Part of a small language model's weights.
Size: 13 layers, MLP 1024 tanh GELU, vocabulary 1024, 11.1M parameters.
Architecture: LayerNorm before each block, tied embeddings.
Each number is 50 + 15 x the weight over its row's rms, rounded and kept within 0 to 99. Layers, rows and columns count from 0. The size before them is the row's rms in percent of the matrix's.

# v: layer 7 attention value, 256x256, rms 0.092, rows 201-213, columns 128-255
# o: layer 7 attention output (transposed), 256x256, rms 0.463, rows 201-212, columns 128-255
v201 097:59 63 21 55 74 58 51 57 46 71 63 50 19 57 43 51 26 51 33 57 79 36 58 27 45 45 69 62 24 48 47 73 43 57 42 47 43 51 55 57 77 30 54 60 56 86 23 59 15 27 48 26 43 52 57 67 60 37 37 71 55 45 55 65 49 67 66 62 48 55 45 24 80 57 27 44 64 67 58 14 69 38 48 50 50 67 57 41 53 27 60 42 76 34 70 44 47 44 28 30 63 58 78 66 23 41 36 62 37 25 41 24 57 49 52 61 50 73 37 46 61 45 34 48 45 81 23 33
o201 099:31 28 70 59 46 32 64 52 66 35 35 62 76 38 56 82 54 79 50 51 57 30 34 51 36 32 41 29 46 49 59 47 53 58 39 54 38 55 37 60 45 47 54 61 36 27 56 50 42 40 27 45 63 07 65 44 81 47 33 44 48 42 42 61 77 58 54 35 52 61 40 64 27 40 42 32 72 54 43 65 66 65 47 31 78 49 34 66 26 60 48 42 40 40 41 83 48 47 58 74 31 38 48 54 53 64 47 58 56 64 67 41 58 44 61 46 42 47 57 39 47 34 48 34 38 71 21 31
v202 090:34 67 35 55 59 62 58 54 37 50 38 50 56 40 23 78 33 61 51 36 44 56 50 40 59 60 92 29 48 59 47 58 50 38 78 58 79 44 46 46 52 63 28 42 64 54 26 54 79 50 56 42 27 69 43 34 57 73 18 33 56 56 40 42 45 78 23 41 58 55 49 47 31 52 27 72 76 63 34 50 48 68 41 42 66 46 41 50 61 42 67 45 81 55 58 49 06 48 79 62 40 44 41 42 70 63 24 29 58 18 58 81 45 60 46 61 37 50 57 47 45 48 32 46 55 35 49 33
o202 095:68 63 46 47 54 45 61 13 49 48 49 42 39 38 53 43 19 59 30 55 50 45 39 56 54 47 38 66 99 10 53 27 45 38 39 73 44 73 57 75 43 52 43 64 47 34 68 42 50 63 39 57 40 58 57 25 41 48 60 30 80 59 36 52 54 34 86 58 62 32 59 69 55 39 64 55 38 71 72 34 67 63 46 60 30 54 62 65 40 55 52 65 38 71 54 45 64 29 36 27 58 53 87 54 48 68 29 56 29 63 53 52 52 55 66 32 59 48 46 51 39 56 56 43 50 69 64 27
v203 099:62 71 81 40 20 53 46 50 42 38 49 47 41 40 54 41 54 51 67 58 41 57 49 65 47 43 45 58 40 67 34 81 11 51 56 27 51 34 37 53 66 48 36 48 17 56 84 34 59 43 39 33 84 54 53 50 46 63 42 43 38 67 68 76 43 56 72 58 53 60 36 42 31 59 71 39 48 60 70 39 60 46 61 49 53 45 30 73 45 54 50 53 49 38 49 33 72 53 53 38 37 57 51 74 75 12 50 68 34 56 69 34 46 41 47 65 57 66 54 41 54 86 45 20 32 32 68 59
o203 097:48 60 55 11 49 62 59 45 65 64 77 58 26 29 55 39 52 39 24 58 67 34 84 44 51 64 19 55 37 33 38 36 35 72 67 49 55 71 55 49 35 51 50 72 59 58 50 60 41 48 54 72 72 48 39 45 70 28 46 63 65 44 39 66 37 23 83 65 42 60 64 62 74 46 37 67 69 53 63 46 45 65 35 48 48 44 74 58 91 54 74 44 40 54 61 22 28 80 57 65 37 51 33 45 57 68 55 63 42 50 34 17 49 79 48 29 45 52 54 48 67 58 41 75 64 58 61 11
v204 104:68 55 64 65 52 80 47 43 78 61 33 37 54 33 49 80 24 36 26 53 65 57 39 33 63 68 55 36 36 20 47 77 46 57 34 58 24 38 63 20 17 55 68 82 34 37 43 41 35 44 65 68 46 35 52 52 61 51 68 48 33 62 79 48 30 43 39 41 21 46 24 63 76 68 60 32 55 34 39 23 54 32 57 42 63 41 43 77 30 58 35 35 59 55 45 29 50 34 51 51 64 50 52 63 57 42 40 54 53 55 40 51 54 46 53 31 38 49 33 27 74 62 68 68 63 42 91 55
o204 105:20 18 49 16 59 63 38 46 35 65 65 48 38 33 46 43 53 62 73 82 69 63 48 40 37 57 44 40 49 64 16 73 64 46 52 34 61 63 53 87 61 33 39 26 58 56 49 42 51 51 73 34 43 63 23 50 63 53 61 32 52 29 62 47 53 51 48 40 43 47 80 17 58 74 68 51 63 38 59 51 38 72 46 29 35 30 53 61 63 48 72 51 48 90 36 53 85 49 60 47 57 47 37 54 38 65 44 57 40 33 48 70 49 36 29 36 66 35 48 53 62 48 39 83 31 21 34 62
v205 104:36 13 51 52 35 05 44 69 49 55 39 82 40 27 69 44 69 62 30 63 75 50 56 31 38 32 37 59 10 53 55 32 41 56 53 42 34 51 57 63 54 59 25 43 64 50 48 63 39 60 49 78 70 35 43 60 42 73 62 37 56 22 54 27 52 33 42 45 54 40 65 66 38 48 44 30 41 58 81 47 53 73 40 38 34 36 53 55 62 42 69 24 46 53 36 57 49 43 35 29 57 41 73 70 52 51 34 57 37 55 54 46 48 26 47 78 44 52 53 70 48 30 54 84 71 57 40 55
o205 096:43 45 24 44 65 50 59 73 62 66 62 32 70 51 51 60 57 39 74 46 67 51 61 48 59 53 52 52 68 48 53 72 23 47 54 10 56 47 42 32 62 42 37 60 72 54 42 44 43 51 48 85 34 59 85 57 69 66 46 36 41 48 53 55 61 58 34 64 65 70 41 47 61 48 44 67 73 48 40 55 44 20 52 64 54 57 56 59 59 75 55 86 38 71 23 38 64 34 50 59 36 49 46 45 93 59 57 23 74 43 49 39 50 04 36 23 53 47 33 66 29 55 54 55 40 93 44 67
v206 104:49 36 57 55 84 71 36 77 62 51 29 50 50 62 53 63 50 43 53 32 63 37 59 36 56 04 62 61 35 50 46 87 67 51 40 52 61 69 56 64 45 62 54 54 35 56 59 34 65 33 51 62 56 29 27 44 79 63 42 33 38 51 39 49 65 56 48 67 61 62 74 58 21 47 27 29 60 58 80 75 25 52 24 49 58 26 36 47 70 59 41 63 48 22 64 60 75 41 35 47 62 46 62 24 45 30 43 72 54 21 58 57 21 51 43 48 51 45 53 68 49 32 39 66 58 24 61 51
o206 100:55 52 45 61 62 34 94 23 46 62 62 83 57 48 43 66 47 39 52 24 43 54 46 72 24 62 56 51 48 48 28 45 39 49 51 47 44 53 35 67 47 52 48 53 71 59 23 53 57 75 52 26 64 35 48 62 61 56 37 71 60 31 43 89 61 58 00 58 32 77 57 88 64 78 30 36 42 73 06 38 50 43 58 63 70 62 46 50 47 78 45 61 64 42 45 41 53 41 55 55 54 49 53 52 42 51 78 42 48 41 43 43 64 33 46 56 52 44 49 33 31 53 57 59 51 49 59 74
v207 099:28 68 39 38 72 62 08 42 73 29 51 64 45 57 52 44 33 54 58 28 38 47 36 54 54 78 61 66 37 61 62 51 45 48 55 25 58 55 50 24 36 50 32 71 65 49 38 55 82 46 45 59 35 50 50 31 48 56 49 42 17 78 49 43 61 25 61 53 75 50 47 70 68 37 61 32 34 28 34 45 61 56 62 35 61 49 37 65 48 67 53 41 38 62 34 38 24 74 38 40 42 51 62 69 37 60 69 39 44 43 37 60 57 85 58 46 41 57 56 49 76 26 29 21 49 38 70 54
o207 095:74 41 38 58 48 61 83 57 33 48 39 56 52 63 52 49 46 49 77 62 34 46 29 68 57 50 34 40 56 48 65 80 49 65 47 63 66 24 51 47 41 41 55 71 59 48 65 16 50 69 84 62 37 68 36 79 72 11 45 44 53 29 32 60 41 65 67 39 40 37 73 38 60 69 28 28 56 40 59 45 66 54 31 37 37 81 76 65 54 61 57 52 63 40 83 45 52 57 41 55 56 43 48 33 49 60 36 50 56 48 45 54 52 53 60 55 81 62 37 45 14 71 54 17 27 53 30 32
v208 106:35 48 33 58 34 56 48 44 68 54 42 00 68 47 58 74 65 24 41 62 61 55 40 48 39 63 53 28 55 49 44 35 48 71 86 46 58 68 58 72 60 66 37 60 29 46 40 36 64 51 46 57 49 46 47 52 59 45 29 58 47 61 45 42 23 48 49 58 52 34 38 44 34 59 40 55 38 54 40 56 37 47 45 30 57 57 42 44 61 51 50 46 69 72 51 40 32 44 49 56 12 58 65 60 66 58 20 69 52 50 50 51 51 54 63 67 78 40 52 68 56 54 68 53 12 34 56 39
o208 102:44 52 53 51 61 62 50 35 63 72 42 69 55 54 64 32 26 52 37 66 34 64 62 80 24 75 63 56 31 28 54 54 40 37 62 75 68 53 26 46 44 48 53 50 45 33 48 35 75 60 55 63 49 61 37 48 44 51 63 37 47 33 48 55 73 34 59 60 50 48 44 73 30 51 52 49 51 20 49 44 33 35 66 49 47 70 54 80 46 36 38 44 51 26 53 51 54 46 49 50 65 38 50 78 33 47 51 56 70 39 30 53 67 29 56 61 58 56 60 71 28 41 49 53 58 39 77 45
v209 100:25 46 45 65 35 53 39 57 50 57 49 50 30 29 70 46 58 34 43 56 51 65 18 38 16 29 53 70 59 59 67 35 32 56 29 74 47 44 71 47 57 51 46 45 57 39 53 53 54 44 49 58 16 55 75 54 17 46 25 34 58 54 52 41 58 67 32 92 27 28 54 43 36 43 62 54 50 36 68 09 56 55 34 22 34 62 72 47 44 47 57 53 70 59 91 46 68 40 45 45 59 18 57 79 45 51 74 31 75 44 42 59 56 66 33 78 50 44 54 24 70 40 38 49 23 57 43 68
o209 101:32 45 70 85 51 59 62 49 46 49 56 28 61 34 43 49 54 34 70 45 46 46 49 53 42 74 35 38 34 50 62 65 69 24 63 32 30 26 47 54 57 48 53 81 45 35 40 68 23 45 57 67 12 62 28 23 43 56 53 49 52 23 46 47 50 59 44 43 17 66 14 45 23 69 57 51 52 45 33 62 44 57 58 49 71 48 26 51 41 64 19 64 52 20 19 37 42 69 49 43 43 67 50 60 68 37 64 51 53 46 68 42 65 78 52 36 65 59 31 27 57 55 63 47 39 37 64 45
v210 107:36 52 36 67 51 44 56 47 64 29 53 48 55 63 48 67 36 61 60 64 44 41 47 90 42 32 46 23 57 40 36 45 46 45 40 40 32 59 35 24 53 50 36 73 48 56 54 37 74 71 35 59 58 46 41 31 37 50 62 58 53 54 30 40 43 75 48 40 43 45 57 57 40 73 66 70 61 43 53 36 48 49 58 72 51 35 54 64 47 54 51 24 23 38 46 43 47 43 62 43 91 42 45 62 15 46 30 49 58 33 37 55 29 58 47 67 40 53 44 41 43 68 42 81 62 65 69 47
o210 100:59 71 53 57 52 09 62 53 48 47 54 53 20 41 44 39 52 66 48 23 32 49 57 47 49 51 43 54 73 34 70 69 42 71 55 50 47 43 47 58 64 43 41 34 53 19 42 52 60 62 49 77 49 43 28 57 32 50 37 57 35 31 41 49 26 81 47 57 36 52 49 51 59 60 62 57 39 53 52 64 24 60 50 38 53 69 51 27 47 60 75 59 38 49 49 55 53 58 31 34 46 69 65 40 65 31 61 71 60 46 73 34 47 40 63 81 66 43 42 63 52 22 14 27 56 18 48 59
v211 107:46 57 45 30 60 49 30 74 51 29 61 58 31 41 64 42 45 71 70 58 25 60 65 51 41 10 36 40 58 46 31 59 22 14 67 40 27 74 42 39 51 48 56 50 49 41 10 48 49 56 32 49 70 62 35 69 64 49 40 43 38 64 55 71 32 49 63 64 25 48 47 56 57 61 76 50 49 58 19 40 46 56 44 43 64 33 54 63 31 75 60 55 38 74 57 59 48 55 44 61 27 43 33 53 35 22 59 62 71 52 52 33 49 37 33 32 27 49 30 31 52 44 54 83 49 41 62 44
o211 108:77 27 61 57 38 57 51 14 50 35 50 61 55 50 37 46 46 44 69 60 51 36 46 56 60 84 45 66 36 46 58 80 57 50 41 45 49 17 37 74 51 09 35 45 72 29 38 52 57 46 52 61 76 63 48 61 46 44 76 86 53 74 43 60 62 66 36 66 55 29 54 50 50 60 33 70 59 61 77 43 53 43 31 49 26 65 32 36 77 38 23 17 31 50 51 28 66 58 61 34 31 45 53 45 45 55 43 54 44 26 68 53 38 76 56 47 51 37 53 25 66 40 44 48 55 39 41 41
v212 105:34 42 51 52 50 42 57 81 58 36 11 29 61 66 26 59 47 67 47 25 36 62 34 56 34 39 62 60 70 43 58 92 73 68 51 51 46 16 56 57 51 59 52 53 36 66 25 47 41 73 29 54 25 20 56 53 52 36 40 73 63 79 34 92 39 61 39 49 60 42 46 55 36 36 55 44 48 46 25 64 70 67 66 62 37 65 49 55 57 46 58 39 47 50 53 57 43 72 63 37 29 51 71 36 74 57 27 38 52 46 22 45 38 60 39 49 53 65 48 53 69 54 39 53 71 72 32 53
o212 103:61 42 29 61 37 71 17 50 55 48 45 45 45 34 63 52 42 41 54 40 67 32 68 52 57 33 62 55 50 68 75 66 43 32 39 33 52 63 54 24 67 44 79 50 38 68 42 68 71 25 70 24 64 60 33 50 41 58 66 40 59 54 54 53 54 76 60 56 96 53 32 54 42 36 32 41 31 52 49 49 45 63 45 43 53 28 56 49 54 43 46 35 26 20 70 62 51 58 50 62 48 58 54 86 16 52 47 75 28 43 57 26 59 58 50 57 81 37 50 44 31 72 47 41 69 31 50 39
v213 100:63 68 54 52 60 51 55 46 86 30 53 51 33 68 43 71 63 47 59 46 29 59 82 47 59 63 53 39 39 58 75 53 26 65 48 35 44 32 51 50 39 45 41 65 35 71 48 85 66 63 41 11 32 29 64 42 55 54 35 53 54 58 52 45 36 45 72 38 78 05 46 48 47 46 42 62 63 52 43 67 37 21 56 46 33 46 49 41 39 71 53 61 47 50 29 34 75 55 54 59 58 53 52 40 45 67 64 28 59 06 44 45 59 60 34 40 57 34 56 69 56 42 63 31 62 39 55 74